Weights of a small transformer language model: vocabulary 4096, 2.15M parameters.
Each number is 200 + 40 x the weight over its row's rms, rounded and kept within 0 to 999. Layers, rows and columns count from 0. The size before them is the row's rms in percent of the matrix's.

# k: layer 3 attention key, 128x128, rms 0.195, rows 103-127, columns 0-127
# q: layer 3 attention query, 128x128, rms 0.201, rows 104-127, columns 0-127
# v: layer 3 attention value, 128x128, rms 0.231, rows 64-66, columns 0-127
# o: layer 3 attention output (transposed), 128x128, rms 0.195, rows 64-65, columns 0-127
k103,097,224,240,193,188,218,162,167,174,179,239,227,164,201,209,161,180,224,153,177,294,180,206,205,200,211,160,275,206,156,216,121,212,272,276,208,186,231,159,256,146,220,133,155,158,228,243,203,260,223,214,201,246,127,213,236,240,237,141,209,199,182,140,239,205,227,298,133,255,202,244,210,100,251,158,261,248,230,153,220,251,203,149,165,144,176,151,205,153,207,243,179,166,212,189,207,135,235,186,244,240,177,161,167,146,138,218,248,251,232,194,136,195,139,189,202,251,168,214,197,189,249,252,160,191,189,183,204,170
q104,096,125,128,164,182,232,174,210,234,238,222,132,241,216,221,133,159,213,187,182,183,194,179,220,196,175,216,192,248,205,188,238,166,171,147,167,206,243,148,160,249,114,161,222,153,220,200,182,133,233,214,191,174,177,288,170,153,229,195,222,204,144,118,193,260,226,130,191,235,253,185,176,177,117,233,334,117,243,210,227,179,281,246,235,128,195,250,175,194,219,189,269,246,204,156,175,222,154,185,158,217,202,265,155,232,162,208,165,162,198,199,180,173,237,223,218,184,169,208,275,213,196,174,226,211,189,179,256,169
k104,097,200,227,180,183,225,171,175,201,190,199,208,213,211,196,237,211,240,171,213,214,189,188,146,157,216,232,188,216,216,220,153,176,153,236,124,284,177,172,163,133,194,246,239,222,203,175,243,267,131,205,153,175,308,315,192,146,135,169,223,163,183,165,197,254,188,221,195,114,208,211,210,137,177,210,163,161,227,165,139,186,180,191,177,220,233,242,234,205,162,220,146,172,164,198,184,171,211,269,198,223,206,222,148,236,168,217,137,132,137,147,270,238,243,184,222,210,276,179,248,205,214,103,168,242,278,224,258,254
q105,106,244,198,176,213,186,170,236,169,236,180,143,258,257,189,243,242,197,133,212,231,246,248,158,168,141,175,209,195,220,145,224,178,261,247,189,175,222,181,254,136,161,110,129,216,244,227,203,203,214,218,179,131,201,187,184,236,233,186,136,203,269,160,205,166,149,142,236,183,176,184,208,183,127,194,273,242,145,237,156,208,133,144,209,289,227,225,230,210,192,203,246,212,188,278,227,137,222,172,206,96,206,253,200,173,256,198,275,186,232,234,182,223,212,262,221,211,193,228,193,174,101,224,245,188,212,143,197,171
k105,103,166,159,109,194,139,274,255,164,191,174,179,208,184,198,202,178,307,232,227,234,192,226,209,235,141,174,157,184,212,203,221,202,235,156,248,206,175,130,245,216,212,225,245,187,214,130,200,149,169,151,281,223,268,190,203,158,246,221,205,203,250,234,221,222,162,241,186,200,223,193,211,148,224,150,166,246,241,222,179,251,150,202,217,111,246,183,161,146,228,280,293,221,172,135,259,168,206,195,203,209,243,236,254,143,258,175,189,154,200,235,212,140,234,173,241,153,234,179,126,178,163,133,239,193,176,163,186,163
q106,081,161,160,236,221,175,212,200,247,206,239,318,212,208,218,146,232,156,183,200,178,128,190,183,246,159,211,142,116,229,218,165,219,186,199,186,188,187,246,207,195,97,229,163,147,169,212,157,197,219,223,159,142,238,217,180,257,266,180,168,215,191,208,223,183,250,230,219,199,189,223,149,206,272,222,128,188,194,156,247,139,251,229,209,128,222,154,172,210,172,213,138,227,161,166,185,105,221,230,107,211,254,144,154,209,201,238,233,193,227,229,174,222,231,140,275,183,280,201,195,244,203,158,210,240,143,278,178,226
k106,080,198,247,205,233,284,210,124,212,201,236,250,187,199,209,224,108,223,122,148,210,244,228,147,162,211,199,205,188,247,176,171,189,183,178,198,149,153,192,141,200,242,176,206,306,202,182,211,189,296,234,152,130,188,159,204,174,225,204,165,93,250,213,226,219,231,227,211,234,233,221,182,164,169,141,187,168,229,183,230,188,232,103,242,216,179,184,184,254,256,210,197,236,174,240,217,235,163,180,182,161,171,174,238,230,191,216,235,235,179,266,199,249,197,277,178,274,255,221,170,232,246,241,246,90,201,170,156,176
q107,093,237,211,238,264,212,224,198,142,162,252,223,245,226,140,257,177,118,109,196,187,252,133,239,158,240,232,123,199,178,227,192,181,206,233,188,227,152,174,241,185,258,206,161,188,201,162,226,228,145,233,190,191,157,209,169,192,153,199,282,204,236,243,167,196,220,244,132,187,236,307,272,166,172,195,166,188,166,205,164,140,169,157,191,170,199,232,215,188,219,140,210,228,198,215,158,242,178,165,206,191,153,161,104,187,166,135,197,209,178,186,154,171,177,220,198,283,183,161,343,174,195,251,199,226,202,205,157,207
k107,099,201,203,209,226,164,225,181,133,219,201,215,220,197,204,190,210,146,225,236,182,220,201,164,220,192,202,163,316,180,157,266,236,189,136,231,227,204,164,228,183,182,182,253,174,245,191,147,220,214,120,129,173,151,193,230,182,189,247,244,263,121,225,278,146,257,169,182,145,192,195,168,207,102,188,194,190,208,210,236,208,199,177,206,202,195,203,187,183,142,186,170,204,232,156,268,202,250,174,222,238,186,156,105,161,67,186,197,273,166,175,213,208,176,273,186,266,155,139,187,142,172,219,213,260,180,144,263,193
q108,094,294,222,289,188,193,196,146,223,179,193,141,212,258,222,252,214,147,218,138,184,168,265,150,188,187,268,231,171,228,210,238,205,214,220,206,236,228,218,209,172,279,155,178,136,212,184,156,175,165,230,224,187,166,133,205,190,296,286,132,248,212,157,137,129,182,145,206,167,126,183,87,274,219,196,222,155,201,174,240,189,167,148,174,230,223,210,219,181,246,181,176,129,123,189,175,167,272,188,164,200,126,200,188,187,218,257,223,184,189,201,160,237,185,236,172,194,214,233,209,193,164,175,178,184,170,177,160,179
k108,092,210,199,164,230,161,174,182,232,150,200,201,232,187,126,317,145,170,133,151,198,244,226,188,167,181,148,225,228,151,216,228,249,239,224,272,164,186,142,197,220,221,263,194,159,215,230,191,163,169,247,260,203,248,112,164,195,197,122,146,227,236,209,126,186,215,225,216,236,211,177,136,214,195,273,214,248,181,239,177,194,121,132,126,187,196,175,170,194,175,215,180,187,201,212,184,255,211,245,223,156,147,188,145,169,189,191,181,162,168,229,191,158,268,206,259,207,216,215,109,131,175,210,147,129,186,237,128,210
q109,098,236,228,141,207,202,232,174,202,150,215,268,187,151,221,242,164,269,249,182,243,150,156,185,263,192,223,161,171,182,162,187,208,211,165,211,154,250,237,203,188,181,104,202,186,234,165,174,244,174,209,219,145,175,155,162,211,294,206,259,168,196,224,308,273,167,197,235,233,163,226,226,243,202,198,165,199,174,192,71,207,227,166,185,193,204,151,218,207,180,200,165,199,206,262,152,256,141,224,175,202,186,194,192,250,218,298,234,112,236,244,158,230,214,224,250,155,177,201,161,275,155,144,186,178,233,268,192,195
k109,100,221,256,227,183,269,170,210,272,210,229,141,231,163,221,216,135,251,263,167,171,168,198,164,208,207,149,184,171,194,248,158,139,221,170,266,147,178,199,182,234,238,150,245,178,173,197,241,257,240,248,228,159,72,222,244,226,263,180,212,207,238,173,196,249,181,196,147,203,235,240,205,156,181,200,224,204,229,231,229,229,275,193,210,218,153,154,221,239,244,153,172,198,226,210,246,198,106,157,155,133,238,209,205,197,139,206,208,219,243,193,279,223,223,139,223,212,222,228,164,173,202,233,114,249,182,96,227,153
q110,085,179,196,210,176,234,239,117,190,181,182,259,157,251,148,207,149,226,226,94,169,198,201,187,250,198,146,207,163,236,211,267,228,256,241,193,198,256,178,265,208,165,157,168,154,180,155,196,188,187,154,161,177,200,221,178,189,195,154,133,203,173,156,208,213,181,177,161,207,207,227,190,256,201,223,253,182,223,135,192,202,254,238,147,247,171,253,234,234,272,167,167,306,232,187,204,209,123,187,188,190,220,279,268,167,202,229,207,149,186,258,109,228,151,141,252,129,175,187,201,235,158,188,155,144,177,113,171,193
k110,089,198,215,172,214,215,205,149,181,242,219,215,215,145,166,163,158,308,153,203,198,232,206,150,215,197,233,197,162,181,123,208,202,231,233,142,171,125,216,251,138,249,201,266,139,229,272,170,227,196,174,182,173,187,209,165,154,158,211,188,157,224,233,167,189,108,232,200,131,236,160,234,132,199,191,205,206,241,131,195,263,131,199,202,220,232,178,220,285,236,142,232,213,152,188,85,264,228,183,153,142,200,213,222,268,199,226,196,201,283,241,243,196,255,183,225,148,225,226,177,205,268,205,170,214,233,228,173,161
q111,084,286,199,150,226,185,191,127,224,146,201,218,135,196,239,201,276,209,223,208,261,171,251,268,208,214,210,200,182,215,208,153,177,153,165,212,192,176,157,149,183,152,196,269,203,213,202,180,143,178,205,178,135,231,173,242,158,139,185,282,249,180,230,176,221,175,213,240,160,201,250,139,207,183,233,162,272,136,252,291,216,199,221,265,269,184,251,203,180,223,258,174,231,222,107,207,170,239,198,233,146,154,102,203,187,186,196,221,244,228,210,190,232,218,217,160,240,237,136,217,165,196,152,127,228,115,172,217,200
k111,096,182,176,254,234,242,148,294,237,172,212,176,217,166,239,230,193,189,223,235,217,190,92,229,213,258,205,187,181,176,168,199,219,163,171,198,199,244,190,212,240,195,209,183,180,153,142,208,250,236,175,239,196,167,136,241,225,224,204,177,199,190,240,262,210,246,213,207,190,261,226,224,170,206,179,301,221,176,189,212,81,172,149,141,202,256,177,212,201,122,230,236,160,257,322,196,221,200,261,124,248,246,218,162,237,155,196,154,158,159,274,259,175,186,215,164,198,234,205,163,257,211,229,236,220,281,210,215,162
q112,098,187,217,216,194,210,252,147,268,187,207,239,114,181,200,137,265,163,241,176,226,145,159,181,141,188,208,163,276,202,202,171,183,217,200,217,200,249,161,164,182,237,131,156,176,232,276,126,230,229,225,243,107,177,209,188,259,174,208,203,269,244,146,218,191,213,202,207,212,172,224,173,228,256,188,205,157,188,245,132,224,157,218,214,195,128,282,168,219,216,238,151,190,284,145,112,145,178,284,256,224,219,166,123,134,168,262,271,185,200,193,174,221,206,139,184,204,207,210,209,176,224,194,195,214,144,205,212,206
k112,098,194,229,173,227,240,151,268,102,206,237,170,261,100,225,169,176,136,162,144,233,152,203,133,202,226,192,192,214,212,172,179,254,205,138,241,211,177,216,150,230,140,183,217,176,241,203,151,218,178,269,179,130,172,195,210,183,215,187,191,184,193,220,176,249,190,236,225,218,178,145,235,174,192,217,229,154,230,187,211,215,240,126,165,275,196,147,211,151,143,173,192,174,283,276,236,276,197,167,166,152,182,230,239,291,207,120,194,215,233,155,195,234,154,168,227,249,259,246,256,144,222,188,202,158,178,179,161,142
q113,097,113,222,235,239,230,187,218,202,179,265,271,142,254,182,178,168,145,184,208,205,280,217,211,198,211,228,160,177,165,181,174,245,258,137,228,226,149,190,246,195,263,186,208,241,196,219,153,209,144,191,122,111,223,243,207,172,160,246,235,208,174,175,206,203,177,190,124,178,205,185,202,185,207,181,189,213,260,180,181,111,291,221,172,205,138,178,169,153,176,113,186,118,171,224,163,279,164,178,208,201,239,195,160,142,202,200,202,222,141,209,269,165,136,151,228,259,185,190,242,235,145,263,214,234,200,244,175,260
k113,091,179,198,217,277,180,253,192,146,201,145,129,151,237,179,265,258,177,182,243,174,226,234,202,239,185,206,278,283,195,161,129,200,211,213,244,301,181,110,168,271,224,180,294,200,212,230,195,219,149,225,118,211,172,239,226,122,224,235,205,162,246,180,199,217,239,209,187,200,143,220,212,159,208,105,193,157,178,210,211,205,195,144,267,151,187,190,248,259,182,166,201,225,205,146,187,245,201,127,261,256,156,221,145,213,215,236,171,258,246,176,216,205,149,215,163,212,218,204,211,224,183,268,211,183,216,247,190,189
q114,088,226,235,262,244,215,262,211,210,189,211,165,210,178,223,224,196,230,205,179,180,248,179,229,117,221,219,188,176,218,272,218,181,141,224,264,216,268,216,181,185,79,200,208,235,291,168,226,172,239,247,164,170,184,164,217,155,261,180,163,275,278,185,149,170,252,226,197,135,168,175,210,211,190,180,114,197,160,200,284,108,202,199,155,203,188,208,251,201,193,218,197,144,215,135,184,182,111,164,145,231,238,261,203,261,130,213,236,174,245,208,202,225,167,160,153,237,151,207,236,203,207,160,240,186,255,242,186,225
k114,091,281,242,134,252,153,112,206,241,187,222,212,181,179,243,189,132,198,204,198,263,225,216,221,186,162,239,225,171,257,211,168,199,193,147,162,170,189,139,231,149,182,140,248,176,223,174,111,205,183,188,152,208,227,163,215,209,159,219,160,144,218,204,191,170,235,202,209,242,178,195,133,287,207,185,174,134,147,213,164,149,190,163,224,212,213,172,230,273,246,248,234,188,193,161,162,211,182,231,283,216,193,227,254,199,194,186,111,253,183,298,240,203,238,237,297,210,285,171,209,231,178,165,224,204,223,248,264,152
q115,091,167,210,234,196,219,132,214,240,166,228,160,184,179,176,253,239,217,241,206,170,206,163,175,265,149,145,178,191,179,214,281,149,211,253,284,194,239,220,247,94,165,214,214,214,251,206,260,153,168,156,156,212,160,260,183,175,195,248,188,213,203,195,204,248,256,239,137,238,251,230,203,169,135,155,235,233,318,177,154,217,217,185,201,250,241,190,167,172,203,116,176,208,250,198,208,283,263,176,180,263,193,197,186,265,149,167,249,189,191,169,111,202,241,266,205,193,137,250,212,216,177,175,213,170,208,179,236,209
k115,090,163,233,186,162,218,211,167,179,240,222,240,145,249,172,191,184,232,181,200,207,188,246,162,126,230,235,143,172,212,201,178,231,214,211,193,172,239,138,322,257,192,171,190,195,171,222,233,191,152,198,136,101,207,251,169,248,190,219,219,206,253,220,161,140,204,121,131,196,191,146,189,227,170,183,220,209,162,157,226,212,228,129,206,224,207,171,178,291,200,198,208,212,240,197,148,169,222,236,147,147,184,215,192,185,193,152,141,273,235,105,237,162,189,232,229,128,220,190,188,169,161,190,134,329,172,171,182,255
q116,098,179,143,234,115,200,183,209,158,243,119,252,171,242,213,308,240,170,240,242,241,213,120,204,208,143,268,180,165,126,198,139,141,170,167,133,212,225,247,231,150,132,160,189,193,189,212,286,202,218,227,178,174,200,244,218,262,237,166,223,239,198,192,173,177,204,255,240,236,211,249,201,224,192,189,215,183,150,164,185,190,222,205,172,247,201,205,284,164,152,200,211,143,179,206,178,229,174,241,207,238,169,231,262,283,211,238,167,173,235,218,210,245,198,203,269,156,205,188,215,159,202,247,89,270,192,168,222,232
k116,099,173,216,165,201,223,201,198,204,181,203,122,220,239,231,211,194,280,162,250,145,181,248,200,205,259,159,127,164,153,181,257,217,207,200,136,179,209,218,195,127,313,161,134,200,196,170,242,197,250,233,187,185,197,205,139,194,195,186,233,157,221,165,197,262,169,195,126,226,164,210,161,210,208,232,266,184,226,210,217,209,212,136,288,219,186,300,201,228,117,207,265,140,261,240,180,179,187,207,288,249,231,253,202,213,179,167,273,130,163,163,259,218,185,163,205,179,117,192,208,218,244,214,196,234,219,243,235,179
q117,090,297,220,235,240,208,200,201,204,247,228,194,159,260,211,257,201,180,178,132,167,216,246,148,255,134,209,241,189,182,121,211,163,238,207,198,261,170,51,246,214,181,254,146,190,151,207,177,144,331,162,193,155,155,167,269,178,222,202,202,212,162,143,203,209,235,183,151,158,204,128,208,192,202,181,216,249,228,174,260,200,219,145,215,197,193,213,207,232,194,148,213,143,210,234,146,163,227,187,223,232,165,212,162,215,130,149,249,220,166,162,211,186,241,232,213,247,158,194,224,158,223,241,140,219,202,140,182,218
k117,095,180,152,274,218,203,226,233,134,212,160,228,188,278,142,285,167,180,164,193,222,186,183,202,153,163,187,206,186,188,182,248,163,189,260,196,234,173,152,217,160,148,191,189,223,251,194,166,265,215,255,210,200,246,208,134,251,132,211,198,242,248,206,250,177,142,203,239,267,151,188,152,229,226,216,122,188,243,233,189,250,154,136,222,184,248,184,215,264,163,162,214,223,255,236,153,151,236,284,188,142,145,268,216,224,174,200,222,149,187,290,122,205,225,253,161,141,199,210,166,216,137,279,204,199,189,216,181,193
q118,106,126,263,167,193,189,265,233,190,171,131,183,185,218,247,177,194,182,127,151,174,261,268,203,225,183,175,163,210,170,179,159,203,169,166,162,202,229,215,189,245,298,176,279,258,169,235,215,206,209,230,117,172,214,282,188,244,180,141,237,141,205,286,184,249,188,203,215,179,169,254,151,194,221,257,181,249,157,260,255,212,195,168,234,217,209,261,186,226,196,230,225,222,243,208,220,205,173,155,197,170,239,172,196,143,274,184,171,239,193,250,244,237,141,177,157,169,221,176,97,146,152,246,265,187,184,231,199,147
k118,106,192,190,172,204,152,232,255,259,82,205,167,234,176,206,169,218,145,131,173,166,219,116,214,222,66,249,205,189,172,227,223,194,230,170,239,229,173,193,225,210,207,255,171,220,198,259,291,229,192,205,222,229,209,179,324,181,231,170,273,172,156,180,251,249,192,240,162,192,226,193,260,203,210,200,281,222,211,161,195,193,219,216,275,191,235,238,212,151,188,211,219,194,185,143,262,196,252,187,144,242,259,171,217,224,230,267,174,251,207,241,192,198,161,199,164,230,162,182,276,222,257,267,198,203,180,196,223,212
q119,086,190,97,228,123,207,199,224,181,241,167,193,177,182,178,243,231,320,112,192,187,189,241,198,223,242,202,195,202,187,191,180,195,154,110,232,143,205,161,203,259,158,208,217,266,199,220,198,255,255,244,196,191,177,222,235,195,190,158,229,168,176,284,170,143,171,239,172,133,191,226,190,183,194,235,218,153,226,247,247,172,151,262,216,164,244,110,228,196,182,221,171,158,224,227,224,276,229,236,275,179,210,168,240,200,158,177,155,249,159,228,218,277,169,235,193,208,226,179,188,100,145,257,170,220,230,162,157,187
k119,099,152,203,261,231,122,242,287,197,216,206,196,190,211,176,254,163,141,271,150,163,246,151,171,230,200,239,265,173,146,200,243,198,184,204,166,226,285,179,223,233,193,94,181,223,173,215,169,266,204,168,233,222,230,179,249,244,166,208,187,151,176,177,230,171,185,206,211,221,240,215,266,221,140,242,179,209,219,179,193,225,152,184,285,160,249,242,240,174,116,249,206,163,179,252,233,218,267,264,271,209,229,219,238,206,203,218,165,191,200,232,239,126,235,252,123,128,178,167,193,200,128,195,244,229,184,194,249,235
q120,100,175,212,233,177,219,226,199,189,183,239,221,144,230,151,283,287,228,213,183,184,229,246,198,144,230,214,175,222,228,223,91,146,238,244,193,143,225,191,180,202,229,203,271,236,206,197,151,210,197,194,215,132,221,134,184,137,171,280,162,227,292,171,264,192,149,202,221,146,196,185,233,180,176,213,179,174,251,221,231,125,176,166,240,270,153,257,204,253,179,134,181,218,227,177,143,180,154,153,195,118,155,151,247,138,175,207,203,257,225,196,187,229,256,159,248,186,199,198,288,178,193,179,217,238,143,180,163,244
k120,110,154,189,180,247,214,218,180,182,157,203,180,216,156,165,192,185,186,275,194,255,267,209,191,256,234,227,178,205,197,203,196,262,246,254,229,326,163,165,230,173,224,228,270,203,131,231,167,161,204,162,196,272,193,207,234,173,165,165,168,172,241,220,244,197,202,238,184,235,194,151,257,253,152,209,176,300,137,211,159,122,172,137,188,147,134,82,184,211,137,172,311,221,215,223,120,235,192,212,232,204,202,237,203,174,193,253,187,177,222,196,211,192,169,195,236,240,229,178,217,137,170,186,168,179,190,228,242,155
q121,102,260,221,261,153,180,215,208,228,118,185,294,170,264,213,195,187,201,270,209,199,193,155,200,186,130,176,235,250,268,248,181,175,200,189,147,162,199,217,178,172,165,218,262,203,188,177,228,215,212,243,233,122,188,230,181,302,279,203,199,131,222,187,184,234,292,190,183,187,184,218,218,233,155,127,162,150,212,237,161,190,208,273,195,193,217,205,184,207,262,203,191,213,109,244,266,245,69,237,229,273,190,178,199,139,177,218,211,210,181,225,177,189,212,195,200,134,175,223,193,155,223,148,257,185,185,225,185,239
k121,105,181,245,179,134,206,157,202,201,152,219,206,204,189,216,179,175,164,151,112,216,132,247,201,253,256,186,230,192,242,169,268,234,199,265,148,147,290,241,192,230,252,138,197,263,186,190,172,249,224,175,115,150,169,198,255,127,174,142,246,167,188,227,183,194,166,160,170,212,239,222,175,186,272,235,137,155,228,177,188,246,202,193,163,287,154,285,196,221,248,241,178,246,204,247,238,249,204,190,177,217,159,208,217,266,215,221,132,166,174,253,147,251,211,141,190,253,220,255,231,155,163,161,191,206,225,200,183,187
q122,109,157,148,90,118,229,157,228,206,167,163,205,217,248,195,156,226,229,278,203,234,181,159,222,200,219,207,225,216,232,231,147,170,182,208,231,181,217,237,146,163,217,240,202,182,206,161,206,244,164,194,213,189,200,203,119,289,194,149,166,215,311,139,199,205,243,234,223,206,218,240,184,194,180,172,185,171,207,226,177,154,245,131,179,181,233,208,182,194,240,289,146,240,210,222,232,180,211,209,92,204,208,115,186,189,233,226,158,206,174,247,97,212,196,150,153,174,280,196,174,263,146,222,194,182,247,265,164,238
k122,103,151,248,157,183,245,159,178,210,194,235,203,134,137,284,167,203,224,222,172,217,95,252,185,158,200,239,173,253,259,206,167,229,243,173,202,179,124,177,148,220,224,205,143,218,192,273,225,224,283,224,232,181,99,228,238,128,216,169,195,188,202,224,273,268,235,198,196,181,162,157,136,154,170,171,215,196,201,232,87,198,259,251,140,215,145,222,147,253,255,208,185,208,214,205,210,206,169,161,181,226,238,223,187,255,182,178,168,160,222,202,227,197,123,189,174,193,148,214,187,217,294,163,226,181,207,224,208,233
q123,101,199,143,242,251,159,260,236,129,187,162,217,176,250,184,169,174,199,163,213,187,235,205,221,246,184,138,231,153,164,101,222,214,259,239,229,213,228,147,253,176,176,223,249,189,208,173,215,125,160,234,217,183,238,215,244,240,205,205,250,235,189,239,250,196,249,238,167,189,163,142,279,182,154,212,185,232,223,161,258,172,170,146,188,228,216,117,196,222,181,192,222,228,179,253,175,217,230,171,225,192,161,223,286,223,147,142,124,257,210,223,127,219,201,309,171,187,215,165,175,230,141,239,168,180,185,158,154,99
k123,089,257,256,205,236,240,282,202,237,185,164,246,179,224,172,226,179,115,200,200,224,214,212,182,213,186,211,274,257,226,188,175,220,203,226,269,232,220,202,181,203,102,147,164,242,102,217,194,201,266,84,272,173,184,169,171,215,211,234,185,158,239,242,208,205,224,204,219,185,152,203,175,175,200,232,175,267,165,171,246,178,178,176,279,224,314,223,161,177,204,164,190,149,198,264,182,146,250,248,213,210,173,177,139,168,155,187,202,165,163,275,246,193,251,193,213,107,203,221,171,208,176,215,253,262,234,189,192,203
q124,098,198,174,195,209,215,223,269,180,201,202,209,168,157,164,207,143,185,197,246,213,228,242,251,233,187,283,148,225,182,188,190,263,180,220,229,141,144,165,183,252,324,144,115,232,191,191,179,299,234,213,238,225,225,198,283,206,123,135,249,226,136,212,230,185,172,167,174,187,157,231,181,251,232,199,195,245,147,250,202,156,182,210,137,212,153,247,199,255,161,226,214,206,236,165,185,247,226,228,227,240,263,212,182,217,194,265,164,171,104,216,235,243,123,206,305,192,210,168,218,215,206,179,218,217,191,176,233,208
k124,099,197,188,187,225,164,271,291,202,228,220,107,174,206,174,161,186,167,156,207,163,239,159,228,223,177,171,197,209,144,196,174,201,154,92,242,210,204,212,173,209,113,143,233,201,158,203,229,215,191,236,186,180,195,182,128,191,339,247,228,212,200,71,150,242,223,268,245,168,207,238,193,160,194,206,221,162,209,235,214,223,189,227,266,162,244,187,258,205,165,164,166,221,185,232,194,194,227,204,195,178,173,216,191,189,224,228,215,198,191,189,245,237,173,102,169,232,159,228,207,152,285,244,221,144,186,186,271,263
q125,094,188,232,261,230,191,152,243,172,242,208,183,218,221,186,295,189,183,208,230,219,242,232,210,142,204,190,234,192,108,204,277,139,171,210,246,161,238,168,200,247,193,82,256,200,172,222,247,181,250,184,177,153,250,241,221,191,165,225,156,190,199,200,189,117,253,185,146,174,195,161,226,149,193,223,274,218,233,126,177,178,201,207,247,221,197,220,189,245,161,139,240,166,216,226,188,155,230,150,261,226,149,208,239,240,214,162,236,225,242,100,262,145,130,241,195,195,243,171,174,174,162,173,269,258,198,205,269,203
k125,098,117,137,201,126,187,151,246,187,159,226,172,207,149,112,132,261,182,166,298,225,224,188,287,264,216,225,197,190,163,255,206,191,139,172,248,196,265,213,236,278,163,247,202,189,206,107,230,136,250,220,217,209,207,198,165,219,173,229,243,195,236,213,195,153,195,176,247,212,189,214,225,227,178,174,155,203,155,186,196,235,172,144,298,174,247,187,180,167,168,247,142,147,272,228,229,190,185,252,235,217,289,249,204,150,177,240,219,194,184,209,120,214,191,197,158,158,173,189,205,267,191,191,220,228,164,209,186,199
q126,089,185,179,298,205,168,179,185,172,177,194,261,181,232,153,214,191,206,259,285,227,239,196,177,201,220,218,297,227,165,186,213,210,262,257,265,236,181,225,235,270,199,163,289,237,254,232,236,197,163,217,184,150,198,215,200,179,119,222,174,121,189,205,239,160,193,198,248,172,205,92,149,216,183,263,163,181,258,207,209,167,157,236,235,244,201,208,236,226,287,169,250,180,263,206,161,204,154,103,253,186,128,196,202,189,202,191,180,202,199,224,147,236,133,209,238,224,199,178,182,143,258,238,193,156,202,165,241,166
k126,085,275,196,192,177,222,252,152,193,221,237,140,179,147,90,184,141,113,239,248,179,261,131,210,240,188,179,233,197,107,128,238,255,186,116,172,196,226,156,178,230,226,146,239,211,144,167,164,165,182,169,197,210,171,182,230,203,170,192,150,203,210,236,187,177,154,234,205,171,131,176,206,234,213,188,209,176,197,222,103,186,200,152,181,178,145,156,170,243,191,226,257,148,216,270,155,286,161,123,255,173,198,177,219,201,218,204,185,157,206,200,255,161,234,229,208,181,231,217,269,168,162,145,257,180,199,181,185,245
q127,104,152,190,219,146,215,239,232,137,159,262,153,183,149,171,252,161,241,179,125,265,245,215,204,155,146,168,154,160,140,160,198,176,238,210,277,253,175,184,143,281,194,149,247,175,178,184,193,231,211,251,300,194,238,224,207,168,223,167,218,176,156,227,239,265,202,267,244,112,207,159,203,232,281,191,210,209,223,263,163,214,233,181,187,221,224,189,179,147,191,171,196,166,239,252,241,191,146,243,191,196,195,288,203,207,152,232,205,120,213,170,296,183,178,231,208,185,231,207,183,227,220,185,187,250,258,219,162,151
k127,109,196,199,312,229,188,254,197,220,238,208,164,152,212,169,245,266,217,196,144,183,138,152,222,190,235,208,166,188,156,277,178,149,117,148,238,175,169,227,186,201,280,196,187,229,156,166,211,193,202,180,237,194,209,120,256,195,233,203,158,169,186,168,159,146,142,271,137,226,171,185,190,277,288,278,166,181,235,159,142,185,186,164,266,257,200,246,244,226,171,173,173,113,124,166,200,193,175,223,200,214,201,213,169,140,183,254,216,196,208,226,216,215,163,177,166,168,256,204,225,140,174,214,222,214,127,150,164,198
v64,077,151,79,194,241,223,186,265,201,213,219,246,163,304,213,174,136,166,195,266,215,174,218,212,130,292,149,197,247,187,230,195,161,189,270,211,245,256,263,193,192,260,186,260,198,241,220,222,189,162,131,211,233,196,203,226,207,138,226,209,187,249,107,208,209,235,179,240,166,225,156,234,251,234,216,131,191,184,199,173,275,213,208,234,240,158,109,195,140,118,205,246,231,211,211,199,186,265,157,220,179,209,235,220,239,241,224,191,231,137,159,216,201,220,205,166,179,188,217,203,165,188,258,129,159,167,217,193,206
o64,088,231,233,188,178,187,192,244,155,194,205,199,149,174,219,222,222,160,261,157,131,174,126,142,215,190,228,214,161,196,167,153,195,209,177,160,220,213,193,155,215,114,125,132,197,161,209,173,218,210,191,184,188,206,125,199,194,274,191,204,209,201,173,200,203,185,256,188,210,204,286,190,166,202,194,274,201,282,243,232,146,251,240,199,203,184,211,226,170,307,210,138,156,208,245,206,241,94,257,139,188,182,247,124,196,196,222,215,172,278,264,281,153,233,180,293,169,256,219,228,177,230,177,225,210,194,148,221,156
v65,080,141,205,242,183,198,143,285,191,191,169,231,137,177,175,215,176,169,158,159,122,228,154,220,228,161,164,173,191,199,132,160,278,198,140,171,169,214,132,232,201,194,220,158,205,161,234,190,112,192,235,166,232,127,232,114,92,225,249,245,160,195,200,199,219,186,259,200,242,240,203,176,244,130,221,268,186,158,210,216,183,241,195,155,252,139,152,182,233,174,155,207,167,226,236,231,280,197,204,223,192,217,152,219,182,152,225,176,169,220,248,255,223,274,182,229,184,164,265,176,207,267,237,165,155,211,136,177,197
o65,088,253,185,184,148,187,191,123,249,242,148,190,267,208,191,185,277,213,212,184,226,124,179,189,254,193,222,213,231,170,208,213,217,213,150,188,199,199,175,140,166,159,255,180,228,204,246,207,166,244,184,191,204,220,192,253,214,210,199,108,207,196,183,241,151,196,175,245,216,216,146,198,169,269,151,156,136,156,160,194,182,144,233,229,88,244,254,170,105,246,248,201,175,173,141,211,145,243,190,210,192,240,187,191,230,199,138,207,216,167,84,143,231,164,221,125,229,176,150,206,284,153,190,251,210,152,201,249,195
v66,087,136,208,209,211,183,282,205,226,146,253,166,201,225,277,180,239,177,210,157,193,233,220,242,244,188,184,249,213,209,216,188,223,141,208,200,174,183,207,163,218,227,199,195,237,203,213,174,241,194,189,209,272,293,146,201,174,216,196,162,197,235,286,206,186,204,178,216,260,153,215,231,111,248,204,174,115,195,163,222,189,184,233,136,178,263,275,217,176,274,225,179,224,174,256,236,184,203,196,193,85,249,190,270,154,282,161,190,173,189,205,149,179,212,191,255,158,165,133,128,150,185,145,166,214,130,281,212,186